{
  "hidden_size": 128,
  "num_attention_heads": 4,
  "intermediate_size": 320,
  "attn_scale": 0.263,
  "tie_word_embeddings": true,
  "init": "uniform",
  "init_std_up": 0.0442,
  "decay_shape": "square",
  "doc_mask": true,
  "dataset": "wikipedia_en"
}
Each number is 50 + 15 x the weight over its row's rms, rounded and kept within 0 to 99. Layers, rows and columns count from 0. The size before them is the row's rms in percent of the matrix's.

# layer 7 attention query, 128x128, rms 0.271, rows 0-108, columns 0-63
077:38 73 65 61 38 57 53 40 32 58 47 67 58 78 54 31 60 32 72 35 43 58 42 81 34 47 49 44 35 40 75 42 33 61 54 84 64 37 62 66 43 65 47 55 44 38 92 60 55 49 52 57 36 64 53 32 23 54 14 38 58 41 29 42
067:36 48 56 34 28 78 32 58 35 61 44 70 50 50 47 59 71 30 63 61 50 31 67 43 48 32 32 48 77 50 52 66 45 46 41 38 47 84 24 77 62 56 46 43 59 58 27 25 63 46 36 77 43 67 39 50 77 66 61 49 43 40 47 55
108:62 46 78 48 39 30 69 26 54 41 59 58 73 66 57 59 63 58 42 18 42 54 34 46 49 54 48 51 70 50 46 22 57 27 44 63 50 32 53 55 61 43 45 30 22 51 57 34 18 52 45 47 28 62 22 70 37 43 65 43 66 61 57 65
104:40 46 54 40 43 67 28 24 53 49 62 60 58 51 81 37 48 48 65 62 28 19 37 65 39 51 60 73 37 29 66 47 27 88 43 60 36 37 41 52 50 43 62 62 49 32 51 43 42 54 56 47 75 55 48 53 38 77 75 64 29 65 83 41
077:40 30 71 35 53 40 27 72 65 42 69 53 26 46 45 56 38 90 43 65 57 42 47 35 55 40 80 67 54 42 54 60 66 36 37 20 37 43 41 44 68 62 47 21 52 40 33 52 62 43 39 69 87 56 42 53 88 60 54 43 66 28 61 42
103:42 47 43 38 44 56 30 78 54 47 26 52 36 56 35 70 47 52 52 57 55 40 76 48 54 44 65 56 23 62 52 75 60 61 47 32 38 61 39 37 55 71 48 55 64 64 30 58 79 40 42 41 55 61 53 50 62 67 45 69 16 35 48 52
096:57 40 50 54 33 30 82 75 38 49 56 63 47 65 72 61 43 18 44 39 31 32 44 50 45 04 45 63 68 48 45 92 54 63 54 48 63 57 84 30 66 47 55 53 49 34 51 47 53 45 77 63 62 55 68 28 53 41 40 45 25 56 54 32
117:52 48 48 79 35 51 52 52 70 55 38 36 62 52 35 52 37 58 61 51 50 40 73 36 80 54 66 63 47 46 49 58 49 49 39 22 61 46 57 41 68 45 62 41 99 55 45 57 75 52 48 45 37 51 58 67 42 64 55 43 29 33 46 66
108:43 20 34 45 36 44 25 19 67 67 40 56 52 53 51 48 74 41 61 42 49 30 18 12 29 32 29 57 53 51 54 54 47 53 65 50 50 73 44 28 66 34 46 54 29 46 42 59 54 41 70 61 57 50 40 64 39 72 57 37 54 23 46 46
105:68 44 52 37 48 74 24 69 37 36 43 54 83 60 54 34 68 75 44 41 18 58 52 48 45 57 43 55 66 28 57 34 27 24 26 47 39 38 31 41 33 33 38 43 37 49 56 37 16 50 58 46 47 38 43 56 43 59 65 59 57 39 46 55
105:76 64 57 57 84 88 35 61 63 52 44 57 62 33 46 46 37 39 65 33 39 70 65 52 57 65 41 45 33 25 52 42 38 39 50 45 44 62 67 67 57 29 31 49 48 60 38 39 45 59 16 43 48 43 45 62 47 46 66 60 56 43 40 46
101:58 42 48 53 12 31 99 59 33 53 45 49 60 59 58 45 38 17 28 43 42 40 53 32 64 65 32 31 43 58 41 51 18 73 46 17 46 62 55 37 57 42 58 57 61 40 84 44 60 47 58 57 39 51 65 39 51 55 40 57 35 23 29 56
102:50 31 65 55 43 35 53 53 20 76 54 52 49 25 62 60 69 43 51 75 55 48 38 43 74 42 69 72 58 48 15 27 66 22 58 49 43 28 53 27 39 86 38 20 31 34 52 28 35 13 21 49 61 74 45 43 51 48 58 40 73 38 44 37
092:54 46 37 76 68 38 42 66 34 73 54 48 19 33 45 49 90 79 72 76 54 30 61 36 71 50 31 53 64 43 37 38 61 59 58 45 49 38 77 37 38 76 61 32 48 54 33 54 68 33 48 04 69 52 31 50 58 61 46 72 38 39 67 55
112:46 60 57 37 41 35 53 66 22 38 34 53 32 54 49 63 44 45 53 18 39 36 55 24 62 39 49 40 69 64 53 48 49 50 37 24 60 23 47 49 57 70 76 55 67 41 45 44 45 79 26 19 28 61 31 56 56 66 39 39 37 83 41 47
101:55 51 64 47 59 76 55 48 52 62 21 69 71 58 46 75 33 41 48 26 66 57 25 73 50 73 23 42 58 69 30 55 38 59 57 49 68 47 63 55 60 31 51 45 52 39 56 29 52 51 36 30 45 40 43 58 48 54 29 40 49 39 30 52
103:72 49 35 43 42 58 57 13 08 74 47 33 07 50 55 43 49 26 33 49 46 61 40 53 35 24 62 50 31 45 56 44 36 37 58 75 62 31 60 40 58 43 39 21 43 58 63 19 70 55 57 51 43 23 27 66 25 58 39 48 42 63 56 29
102:52 48 40 53 46 80 34 66 54 60 49 41 35 47 67 21 54 30 69 66 65 48 27 34 74 35 55 56 31 50 79 40 67 57 68 52 52 46 29 76 61 40 45 33 63 68 60 47 55 57 56 55 58 51 68 47 41 70 70 66 63 70 62 40
106:60 55 49 45 55 78 45 34 44 88 41 39 77 30 47 56 47 50 66 47 49 65 33 54 49 47 66 55 39 63 24 32 59 47 74 71 86 31 64 70 30 60 64 52 39 18 40 59 41 46 26 46 40 37 35 46 31 72 37 26 82 31 33 70
089:68 43 70 64 42 36 40 40 51 46 68 74 59 50 58 45 42 75 36 59 60 33 62 31 65 51 50 61 37 36 42 35 40 41 40 51 45 42 66 73 52 34 77 43 65 21 66 39 33 83 30 32 73 37 44 27 64 18 63 28 64 48 37 35
119:47 38 53 41 13 61 55 45 35 54 55 54 22 60 48 70 47 33 41 40 36 43 60 50 42 69 30 55 84 43 53 38 52 51 55 52 17 53 45 23 53 52 15 43 38 67 51 75 69 48 47 48 60 61 32 45 37 51 34 76 60 64 58 32
104:51 54 57 40 39 22 53 42 70 51 43 46 43 28 22 19 52 51 57 40 53 48 71 35 54 70 72 77 52 64 65 56 42 69 40 61 59 72 33 65 68 55 65 30 53 61 67 51 38 81 61 38 56 57 32 50 58 60 55 32 63 66 54 54
086:34 65 44 51 38 72 77 85 49 36 55 11 41 38 37 46 53 42 25 65 72 58 55 67 62 48 59 36 92 53 53 23 51 53 45 84 60 76 42 38 59 63 55 46 51 64 46 52 37 36 66 30 30 52 46 54 44 34 49 52 57 26 61 41
110:61 70 22 61 50 46 59 32 40 63 47 42 49 55 34 47 48 29 48 31 34 60 70 57 47 42 33 65 80 51 72 59 33 63 49 54 64 43 89 48 71 50 37 50 67 46 55 48 55 81 81 50 50 53 47 30 82 51 56 68 29 59 42 60
098:53 45 28 62 71 91 20 55 52 41 26 31 40 58 68 75 28 37 39 36 50 16 41 48 54 40 48 67 30 28 52 44 32 51 72 82 75 56 52 73 60 65 61 84 60 49 56 91 37 44 55 68 78 52 67 65 28 45 43 38 56 50 64 53
120:61 38 43 52 61 36 55 58 51 73 35 44 48 48 46 72 45 52 42 61 76 58 56 48 88 59 72 70 35 54 38 64 65 37 62 41 49 74 66 22 70 60 68 50 53 52 30 58 42 60 63 34 56 39 80 41 71 70 69 43 39 64 26 46
101:57 50 38 49 47 55 78 67 54 45 71 15 42 45 44 65 77 54 49 43 57 55 51 44 12 32 59 33 47 56 59 78 50 50 62 47 43 29 43 68 42 24 39 55 45 74 34 82 49 49 37 25 61 49 40 62 46 49 41 35 79 60 41 49
101:30 24 86 55 58 31 52 38 66 30 70 39 60 48 47 72 36 14 49 48 50 59 42 31 70 52 30 67 61 52 49 35 60 43 53 50 30 68 42 53 47 58 66 39 34 22 40 56 66 45 46 38 27 77 62 48 57 24 58 68 44 62 62 57
089:42 43 62 63 24 33 33 53 32 41 61 68 20 48 21 55 66 30 42 78 49 48 56 49 34 52 30 44 35 50 41 46 32 57 56 46 51 56 51 78 50 60 54 55 28 50 56 57 56 62 39 30 48 61 29 51 31 43 47 69 43 38 39 59
105:40 66 23 65 32 54 28 63 30 59 43 56 63 60 56 59 50 37 41 36 68 34 49 50 39 49 61 37 48 22 09 39 39 62 70 47 56 38 41 31 57 53 77 38 45 55 60 53 19 34 43 44 43 25 38 59 32 83 20 70 57 46 59 37
117:59 49 49 51 59 54 65 64 55 38 46 63 53 35 38 79 56 45 26 41 73 69 67 53 22 39 51 42 61 64 37 48 24 33 57 52 30 46 51 39 58 34 76 58 31 41 56 53 65 25 40 73 63 30 42 45 48 37 41 47 35 67 31 45
096:42 59 44 56 35 66 78 64 27 58 25 35 57 50 58 51 66 71 59 54 55 39 67 26 54 15 31 39 50 63 63 68 66 34 68 60 47 69 30 66 42 55 36 58 85 41 49 22 62 42 62 40 05 45 50 87 46 23 59 31 51 40 73 66
115:28 75 65 66 36 52 61 41 36 42 74 50 40 62 38 47 62 29 70 50 58 50 59 74 54 33 41 05 35 41 40 52 35 89 43 68 46 66 69 41 41 79 54 52 67 34 80 76 47 82 55 38 57 60 47 45 23 36 45 57 72 57 46 71
092:32 54 57 17 71 56 52 53 54 59 44 67 32 22 62 43 50 46 53 55 49 34 72 58 57 38 63 34 49 43 36 63 33 65 61 42 66 61 49 60 38 22 75 67 78 45 38 84 65 51 40 91 69 70 34 60 52 56 56 54 36 54 44 45
114:65 24 40 45 54 60 64 55 37 55 49 38 54 56 53 58 52 41 28 51 57 78 34 55 50 48 34 59 59 81 54 38 57 59 61 62 46 31 83 46 37 63 15 13 18 40 62 61 22 31 59 65 42 49 56 58 22 51 44 59 80 72 68 59
084:67 40 82 42 39 38 38 28 49 41 75 48 48 41 58 42 67 55 71 71 33 41 41 37 52 56 44 44 88 46 57 81 41 41 40 36 74 62 29 50 55 57 36 49 30 76 57 57 67 59 29 58 48 31 69 52 35 60 53 56 39 73 77 34
104:35 49 67 10 61 54 31 71 73 46 33 51 61 48 59 47 40 65 20 35 45 44 32 37 59 50 59 60 60 35 67 39 70 24 36 46 51 20 31 61 53 25 56 29 40 61 41 33 38 38 49 61 76 41 35 35 71 58 45 47 49 44 42 52
139:42 42 63 16 56 55 43 56 62 43 28 46 52 46 53 69 64 50 52 38 44 28 64 38 67 49 73 49 46 56 64 54 83 48 49 36 53 61 47 50 67 29 59 62 64 77 14 52 74 54 62 57 52 65 42 30 52 46 69 67 20 44 31 55
103:66 43 49 58 45 51 36 42 10 35 53 43 50 68 75 50 55 54 32 46 41 32 50 27 35 36 29 68 17 31 44 31 51 38 79 43 24 33 73 36 33 75 52 38 46 49 68 59 29 56 62 55 33 47 47 37 57 72 26 49 45 49 82 60
089:37 64 43 31 63 67 42 36 75 58 52 64 65 53 69 47 28 26 69 52 52 40 51 80 47 22 64 42 64 85 40 42 45 43 39 34 61 51 58 65 56 54 54 76 43 21 65 61 74 56 37 43 34 76 55 50 36 63 40 53 49 37 65 56
093:56 47 48 31 55 69 41 41 54 50 41 78 23 37 54 46 51 54 31 73 74 56 26 52 86 51 54 73 29 55 58 21 46 30 63 43 49 35 51 52 72 68 71 61 41 41 67 52 24 40 56 46 55 48 44 72 15 57 64 49 30 26 59 74
100:63 45 52 57 70 50 37 14 72 43 48 46 79 39 41 53 43 39 55 71 55 45 81 38 27 48 64 52 69 30 51 48 55 33 15 50 44 74 49 58 61 20 41 41 50 24 69 50 24 43 49 24 58 44 43 39 40 47 54 45 59 47 44 71
096:61 46 33 88 61 47 69 26 55 48 41 55 34 65 62 74 44 63 40 49 59 56 68 48 36 51 52 31 48 41 43 29 37 50 45 79 59 49 17 58 70 59 32 65 67 69 36 36 51 65 37 56 70 59 36 77 42 22 51 47 63 38 39 42
096:40 51 69 34 85 37 51 43 55 60 46 53 68 83 47 58 57 45 50 71 40 61 59 40 47 61 42 82 22 41 22 54 46 54 54 52 57 47 45 22 50 60 19 36 30 73 63 65 40 64 54 57 58 43 65 58 57 56 39 56 41 61 72 39
095:33 35 50 76 16 56 60 85 49 65 69 60 42 45 36 51 65 36 45 33 59 46 49 37 44 49 35 80 65 48 52 56 35 52 47 62 47 47 44 52 54 58 54 41 28 60 62 25 68 27 31 46 46 42 44 40 33 40 47 48 68 08 34 54
090:28 44 73 51 52 55 57 61 38 52 34 42 57 12 62 56 40 41 60 54 76 29 50 63 58 62 61 59 32 51 40 78 52 46 47 56 70 38 79 48 37 48 49 54 44 61 18 53 42 69 60 31 50 54 43 20 59 60 51 85 49 75 30 74
097:63 23 67 41 46 33 60 58 57 41 80 46 45 55 35 28 36 33 48 31 40 47 75 27 68 37 67 40 54 45 43 77 52 66 56 40 18 63 76 41 45 79 50 27 74 78 33 47 58 30 70 39 41 60 78 56 57 42 62 82 35 61 48 54
108:52 58 68 72 45 32 49 76 71 49 40 53 48 07 45 54 53 46 68 48 39 66 54 33 51 59 46 58 60 72 56 83 42 69 58 25 60 33 61 58 75 87 48 77 37 26 62 56 29 65 21 45 40 70 66 44 47 51 51 78 65 54 63 52
104:39 58 49 53 51 80 60 47 47 96 83 64 28 46 53 59 53 43 57 37 35 39 42 63 47 48 56 14 58 34 39 40 67 35 39 60 19 72 64 63 44 56 60 37 45 26 69 61 74 57 57 52 41 42 36 64 49 48 48 26 42 47 87 64
110:71 48 41 94 32 64 53 58 56 60 40 50 57 99 54 60 45 35 28 60 49 44 36 56 61 44 72 32 35 54 58 45 43 62 46 54 47 32 33 46 50 68 26 32 42 55 53 26 48 26 69 57 38 35 38 55 32 25 60 36 67 32 45 66
099:55 51 74 53 51 54 71 57 45 46 72 58 37 54 74 39 53 49 63 39 58 52 47 47 67 44 52 33 60 29 58 07 48 38 28 61 64 50 56 62 59 23 33 57 68 40 47 46 93 59 51 36 43 52 24 48 57 25 38 68 69 35 27 50
094:31 27 64 49 74 58 59 58 79 94 36 58 61 37 58 64 61 71 57 57 60 48 57 34 23 58 62 46 79 57 39 60 64 53 38 27 40 79 38 56 48 54 80 62 29 61 38 56 31 47 19 32 68 58 48 45 73 39 52 32 60 55 33 60
089:82 59 38 45 51 55 82 43 46 51 28 41 32 25 68 52 62 28 42 58 56 50 65 61 66 51 53 57 58 60 77 49 37 55 45 26 65 63 43 51 10 61 42 28 36 32 51 31 43 43 67 35 58 34 25 47 40 64 52 57 66 58 53 51
096:62 39 36 20 58 45 50 66 58 79 21 46 63 48 41 69 28 33 24 64 66 52 51 43 68 54 48 56 45 84 46 54 51 43 66 58 59 36 35 41 27 53 60 53 38 60 57 61 27 48 56 54 32 33 33 67 67 54 57 50 49 61 42 42
116:33 66 55 42 45 79 51 19 41 65 39 21 34 37 31 44 48 33 66 67 50 40 49 59 55 35 39 34 55 66 99 61 52 43 45 39 52 74 27 44 50 42 53 46 46 40 49 53 63 50 47 26 27 50 48 40 51 46 66 55 45 82 56 44
096:60 62 40 58 51 41 45 59 36 67 30 39 56 66 61 57 33 19 45 26 67 68 39 53 70 74 37 46 38 63 66 62 44 41 65 44 50 32 62 41 38 93 38 48 73 60 38 37 49 76 27 66 32 71 70 54 34 70 64 54 54 60 41 51
100:61 54 83 40 86 29 09 57 37 88 37 18 46 50 57 62 40 51 51 53 70 37 24 50 44 59 68 46 29 56 27 59 52 25 50 57 15 62 38 66 43 71 80 57 57 40 43 30 31 42 46 53 41 49 52 68 45 44 51 29 61 55 60 45
092:49 29 28 54 73 45 58 72 18 66 23 34 81 28 57 84 48 23 35 46 56 56 58 44 54 48 54 44 55 72 42 60 60 41 50 41 44 54 65 31 51 48 56 67 31 47 40 78 40 69 42 61 43 68 44 57 51 93 66 52 72 71 36 71
101:74 51 49 26 68 26 77 27 36 72 25 42 44 56 31 48 82 83 67 69 30 74 39 82 57 80 67 47 71 75 63 52 49 55 64 60 41 52 46 53 45 35 39 27 46 50 26 37 43 30 53 64 48 50 38 55 76 65 52 47 39 42 43 30
084:33 74 53 58 44 55 45 49 61 30 70 51 46 65 64 46 54 10 35 41 60 70 35 50 35 40 67 56 82 56 57 69 35 44 57 35 40 61 76 45 45 54 21 70 48 65 47 27 70 33 56 50 22 49 75 53 45 74 45 46 24 46 70 64
088:49 28 20 63 24 51 46 49 52 55 42 41 36 58 30 42 38 43 63 39 45 52 78 31 50 62 64 35 67 45 36 65 28 70 54 34 83 68 49 45 57 28 57 38 49 77 28 19 43 51 54 70 69 88 53 78 48 71 44 21 55 79 17 55
089:42 58 32 37 64 51 68 48 42 40 63 41 61 64 51 43 80 30 50 46 41 22 54 72 57 52 71 51 53 63 48 24 43 43 40 60 59 61 50 61 37 59 53 60 41 21 37 67 79 54 72 34 53 53 51 24 46 61 35 51 43 59 37 46
088:36 60 54 18 71 47 46 60 40 10 18 41 56 44 59 41 72 51 47 50 50 50 52 58 69 41 40 40 48 46 46 59 55 49 33 40 57 69 24 28 59 56 57 70 58 21 47 59 48 36 39 64 56 22 45 50 06 33 61 58 64 39 26 26
099:45 96 76 60 37 54 54 30 28 50 63 44 50 54 61 74 65 60 74 62 31 58 38 43 14 33 23 52 52 48 33 38 59 59 30 56 37 44 33 56 26 61 21 44 63 24 48 69 66 43 36 57 43 73 21 43 38 50 60 45 58 77 60 51
100:24 53 59 71 81 57 52 60 48 55 73 52 23 57 51 37 54 70 79 52 57 52 51 54 56 52 68 39 26 46 52 42 45 65 40 63 32 21 88 50 58 44 51 33 80 31 41 56 50 56 44 41 86 64 44 49 45 33 54 60 73 41 43 77
122:39 60 43 27 58 43 45 32 57 49 44 91 38 26 67 35 34 35 64 52 36 15 69 46 60 41 41 47 44 28 47 61 16 51 74 39 51 52 53 51 33 55 79 50 67 25 51 60 52 65 42 69 64 74 35 40 68 71 59 54 19 51 45 44
144:47 75 49 59 41 41 70 50 51 30 51 39 35 49 41 33 75 26 66 57 41 60 45 47 47 65 17 38 47 62 77 30 61 54 55 71 39 43 51 31 57 57 22 32 55 47 74 84 60 18 52 37 51 47 59 39 23 42 70 60 66 56 56 52
091:51 51 41 21 58 44 53 37 29 31 56 44 56 31 63 41 46 45 65 46 34 30 59 63 16 46 12 43 54 20 63 42 43 63 47 45 52 46 67 50 42 26 20 46 54 39 43 37 41 55 29 43 54 54 42 25 49 89 78 40 55 34 62 35
097:66 39 32 20 39 30 30 41 58 53 57 57 66 53 61 49 31 52 28 22 52 47 43 36 31 64 55 79 67 52 48 40 70 19 44 63 45 23 31 76 41 48 51 19 34 54 45 10 52 46 65 68 37 39 48 32 63 63 34 40 66 47 54 30
208:48 31 60 31 48 71 35 71 46 61 35 65 62 62 59 91 49 49 33 19 44 50 42 43 69 36 73 50 55 59 44 52 62 44 45 37 44 32 56 60 58 51 61 44 46 68 25 16 38 77 58 54 39 70 33 41 41 49 68 61 20 38 39 79
096:53 44 44 59 35 46 65 34 47 42 58 69 15 68 68 33 56 54 68 45 40 31 56 44 40 16 50 78 36 40 50 67 24 59 73 54 50 40 55 75 27 56 67 65 30 42 86 52 63 57 51 55 81 64 50 48 68 47 19 52 49 41 56 51
086:71 63 43 60 63 43 13 44 52 45 70 55 18 54 62 48 53 40 86 52 46 44 57 33 39 44 73 55 32 48 39 44 30 01 42 01 54 55 57 44 41 58 68 38 83 50 27 41 47 33 63 44 48 77 45 45 52 42 47 62 36 52 64 69
090:63 31 48 70 56 44 63 39 73 69 66 58 43 68 54 47 30 32 34 71 73 53 72 34 53 27 28 47 50 53 39 36 50 64 93 40 63 40 24 58 74 57 45 77 30 42 42 61 45 21 76 30 45 44 60 48 53 35 41 58 60 55 36 46
097:45 73 51 47 40 21 70 20 11 75 68 51 68 57 44 56 65 22 58 51 38 61 67 40 35 47 44 53 71 59 41 54 51 42 24 50 37 73 76 23 60 48 51 42 32 44 82 69 38 33 49 46 50 88 64 45 30 39 52 61 66 52 50 63
087:45 33 99 46 62 69 37 51 41 44 62 85 53 48 57 63 78 43 47 65 72 57 48 51 49 34 33 25 50 40 34 29 57 23 55 27 47 57 50 67 40 39 20 47 63 46 59 43 62 63 45 51 48 20 39 42 29 62 57 30 35 47 45 45
088:59 43 43 66 53 24 30 68 50 38 28 50 64 59 31 70 84 53 49 86 42 55 54 41 62 85 48 81 36 62 61 28 57 33 61 28 38 39 83 45 63 47 30 34 70 57 42 69 56 34 39 58 44 47 70 43 45 71 73 52 47 28 36 43
099:42 34 59 59 57 51 69 52 38 87 63 60 30 49 39 52 43 36 34 57 53 52 34 30 55 32 61 52 50 58 42 40 53 49 69 38 66 67 40 73 36 63 66 49 40 31 40 71 55 30 76 54 76 57 53 82 64 38 70 34 47 32 18 53
106:30 35 57 36 67 79 31 50 23 52 45 24 68 47 64 45 61 54 49 39 48 36 58 21 64 28 41 37 54 35 11 18 50 41 49 38 54 36 58 45 36 68 28 28 50 39 61 44 51 49 53 25 44 55 29 30 74 31 37 36 47 40 59 49
105:49 49 72 54 48 93 46 61 44 68 29 37 46 40 43 55 43 38 40 50 30 32 51 23 75 57 24 17 73 36 47 36 54 40 41 41 61 36 60 59 63 43 25 59 81 47 34 62 35 63 85 49 36 31 54 59 62 55 81 68 56 63 79 51
089:54 53 57 67 24 34 50 31 54 32 37 52 55 63 45 76 22 64 30 66 50 55 27 68 46 52 34 51 39 46 57 65 84 47 73 45 46 51 83 36 55 66 62 69 41 51 87 58 61 47 23 35 57 52 60 42 46 60 67 39 43 48 64 40
096:37 89 64 59 47 57 46 39 26 33 48 45 70 55 60 42 58 45 64 52 15 23 48 51 33 45 15 43 54 32 45 22 38 26 59 66 48 41 41 63 36 36 42 29 73 38 50 46 54 57 56 63 76 59 37 23 46 50 45 51 38 60 88 32
088:66 45 52 56 59 49 53 50 18 70 67 27 41 69 45 32 67 44 56 54 49 43 63 52 66 57 45 78 32 34 73 26 84 39 69 53 55 65 46 44 30 52 06 28 45 51 63 63 68 33 55 80 45 31 59 52 38 55 54 45 72 33 79 56
087:42 33 46 65 35 48 44 50 41 65 51 52 47 30 75 73 40 46 56 75 63 67 44 77 48 54 68 48 23 32 30 45 70 32 76 58 25 54 67 47 42 71 31 50 14 37 53 45 44 33 24 42 27 26 41 43 51 57 44 42 73 36 60 16
102:50 63 47 45 65 76 50 66 99 61 65 56 49 52 29 62 56 65 45 22 57 46 43 52 36 66 28 23 59 54 55 41 51 35 48 49 68 54 44 70 38 18 51 52 55 50 43 41 55 75 70 59 53 47 36 60 60 30 25 02 35 64 54 38
088:58 67 68 59 56 50 64 47 21 58 58 62 07 42 27 45 51 26 66 53 15 31 49 60 39 48 41 58 77 52 56 61 46 44 42 50 80 59 39 60 42 58 21 36 61 51 55 54 50 41 57 54 57 47 24 42 47 48 69 47 32 34 68 44
082:33 57 70 45 42 32 29 64 60 69 38 68 72 18 55 56 49 46 58 48 46 59 58 54 46 53 45 44 21 52 48 63 29 69 45 60 69 34 32 38 68 36 58 62 65 69 67 62 31 73 37 31 59 53 60 54 45 74 53 61 28 68 51 44
089:49 76 69 57 44 25 52 70 38 43 36 39 52 53 26 19 42 72 30 47 52 61 63 46 46 45 42 76 35 18 48 39 53 55 59 40 46 40 35 51 46 22 33 48 64 65 44 43 66 55 67 36 36 30 42 24 76 54 52 55 53 52 36 58
082:43 79 63 74 52 32 37 62 20 57 54 32 21 53 62 28 48 46 74 58 54 65 54 36 51 31 42 88 35 27 71 42 59 28 58 47 39 51 69 62 70 29 43 48 45 79 63 43 50 44 34 59 69 55 61 47 48 55 58 66 66 35 62 33
090:57 64 61 18 37 31 51 45 90 29 37 59 61 30 70 35 47 52 44 44 53 40 65 40 49 61 46 81 33 44 67 70 65 34 65 38 48 49 28 47 57 54 29 52 61 40 68 54 62 51 36 47 41 36 59 33 70 50 50 46 57 41 50 33
111:68 37 27 52 74 58 58 55 71 65 39 50 54 40 52 68 34 54 57 51 53 73 36 24 91 68 49 64 21 67 37 58 63 36 65 52 42 43 39 27 60 69 46 38 57 62 33 50 54 45 54 47 63 50 77 63 56 45 76 42 39 45 14 39
088:38 53 48 60 37 59 31 51 62 54 59 54 33 36 40 49 91 51 56 32 48 74 54 57 50 47 29 55 64 49 59 36 58 43 48 40 48 67 50 54 58 39 60 62 51 82 33 68 35 53 58 25 44 22 57 83 43 43 60 43 52 46 44 56
081:48 46 76 42 57 71 38 62 20 80 65 31 47 46 55 63 39 58 57 47 34 45 47 47 53 80 40 52 62 43 51 25 46 39 47 40 44 30 42 04 21 78 79 56 39 39 49 32 75 34 42 63 61 64 52 26 36 42 57 52 47 53 53 47
085:46 65 45 43 42 32 44 34 36 28 75 48 54 36 63 37 31 37 40 61 58 35 49 52 66 43 48 59 28 15 25 59 73 57 49 23 50 48 48 57 59 41 55 65 45 47 52 56 56 67 18 52 37 60 23 30 62 64 72 37 61 56 85 45
096:34 62 70 66 54 43 62 56 72 81 65 60 70 32 55 49 31 66 38 13 44 30 50 32 40 41 71 51 86 61 24 54 33 63 34 47 79 37 53 68 41 34 70 63 56 58 47 54 54 49 43 47 69 79 46 57 50 28 56 59 39 62 47 52
080:83 46 38 56 64 60 65 88 29 34 36 71 59 46 46 70 57 66 34 41 47 61 63 66 50 48 70 46 56 56 41 20 13 48 55 63 47 34 62 22 65 41 62 37 24 39 55 43 20 31 37 46 75 46 67 82 54 65 37 61 44 50 36 29
087:55 69 37 55 47 33 50 40 45 56 28 35 24 62 63 59 28 56 68 73 39 23 63 47 44 48 36 29 62 52 70 40 51 49 69 61 51 83 58 43 29 50 37 55 64 31 69 40 72 48 40 24 42 50 50 74 70 48 58 78 40 41 86 65
104:21 57 90 40 44 45 54 75 71 64 36 53 85 63 45 65 54 48 28 39 63 70 52 61 71 63 73 35 76 39 60 56 45 25 19 55 47 39 40 47 45 35 45 34 40 64 31 45 39 67 46 73 40 66 57 28 57 60 43 63 59 46 31 66
121:44 44 38 29 53 43 47 37 71 44 50 67 46 29 81 40 43 56 63 45 44 38 58 47 50 58 56 52 54 26 35 65 24 60 58 50 50 43 32 62 17 51 84 74 63 31 57 58 56 63 44 53 60 55 62 51 62 75 42 33 22 59 37 22
139:60 52 55 54 37 46 66 40 52 24 43 43 62 57 41 55 48 52 46 58 53 75 33 73 43 61 27 62 53 63 74 57 67 54 75 81 48 43 59 41 39 34 15 42 46 66 66 49 28 32 34 39 43 50 55 48 44 50 67 45 64 52 34 26
084:27 64 35 47 35 21 42 50 46 40 49 41 68 48 66 21 45 45 38 43 53 26 51 49 63 65 53 50 23 26 62 61 49 23 30 77 63 48 49 40 32 37 76 43 59 13 64 26 52 50 43 79 47 58 38 45 53 59 43 41 41 50 61 57
080:74 43 12 44 50 24 46 43 61 36 53 51 23 47 54 61 50 76 53 69 46 29 62 13 36 57 25 45 21 64 45 50 46 48 58 24 47 65 52 67 71 72 70 28 58 26 47 36 55 45 28 33 66 49 36 65 87 43 49 34 52 16 50 43
205:48 32 42 30 43 69 40 75 44 59 45 45 35 61 63 71 76 34 43 29 51 57 52 22 74 47 76 41 52 48 51 41 67 42 32 39 35 31 30 49 57 78 61 30 47 65 33 28 63 70 68 61 44 62 53 49 43 57 60 78 29 38 41 76
095:51 58 52 58 45 41 58 27 58 39 41 77 41 67 48 42 30 69 41 37 49 24 71 47 53 25 59 65 47 35 54 45 45 55 61 37 46 53 87 57 45 54 79 77 57 55 31 59 53 36 49 59 54 72 60 44 53 60 31 63 34 47 62 47
083:58 69 63 56 50 44 36 79 80 55 15 56 41 47 33 33 43 80 47 41 74 58 75 46 70 30 22 14 58 31 50 60 41 64 51 57 38 35 48 65 22 21 67 57 62 44 42 52 49 56 39 50 63 76 39 29 62 59 45 50 56 43 33 80
089:55 46 75 40 48 23 48 81 74 40 60 43 47 33 58 38 35 65 43 54 42 41 27 44 60 57 52 58 60 43 28 47 55 72 61 36 78 72 51 56 81 41 27 55 81 49 27 38 29 38 40 28 47 51 32 62 72 44 89 42 60 45 58 53
092:41 47 26 44 53 38 52 72 60 54 60 57 31 61 45 41 73 56 48 56 40 75 59 47 43 55 53 58 52 63 51 61 46 67 52 53 65 30 50 57 73 29 66 54 61 48 60 51 27 67 51 52 75 85 84 55 35 58 35 34 45 51 13 61
100:66 50 66 48 72 61 71 30 11 70 45 48 41 74 49 34 17 53 45 18 42 57 52 39 69 46 43 38 22 41 48 35 55 68 44 61 64 28 62 40 78 50 44 37 54 56 52 41 56 26 54 82 59 48 24 40 45 32 76 56 45 64 41 55
103:53 53 57 62 51 39 56 68 79 58 44 52 35 36 53 60 34 75 67 89 37 51 43 65 33 36 59 53 94 68 72 59 61 59 38 59 58 20 61 54 69 45 62 41 43 39 71 69 37 54 81 10 68 47 56 63 21 48 62 52 58 40 67 57
090:87 45 48 23 50 41 75 49 47 39 43 34 57 39 53 36 59 35 59 68 77 56 53 35 33 29 40 62 60 57 59 16 55 62 62 49 70 48 50 53 35 60 40 28 60 27 91 61 62 59 35 48 75 58 51 53 70 25 52 77 55 36 47 40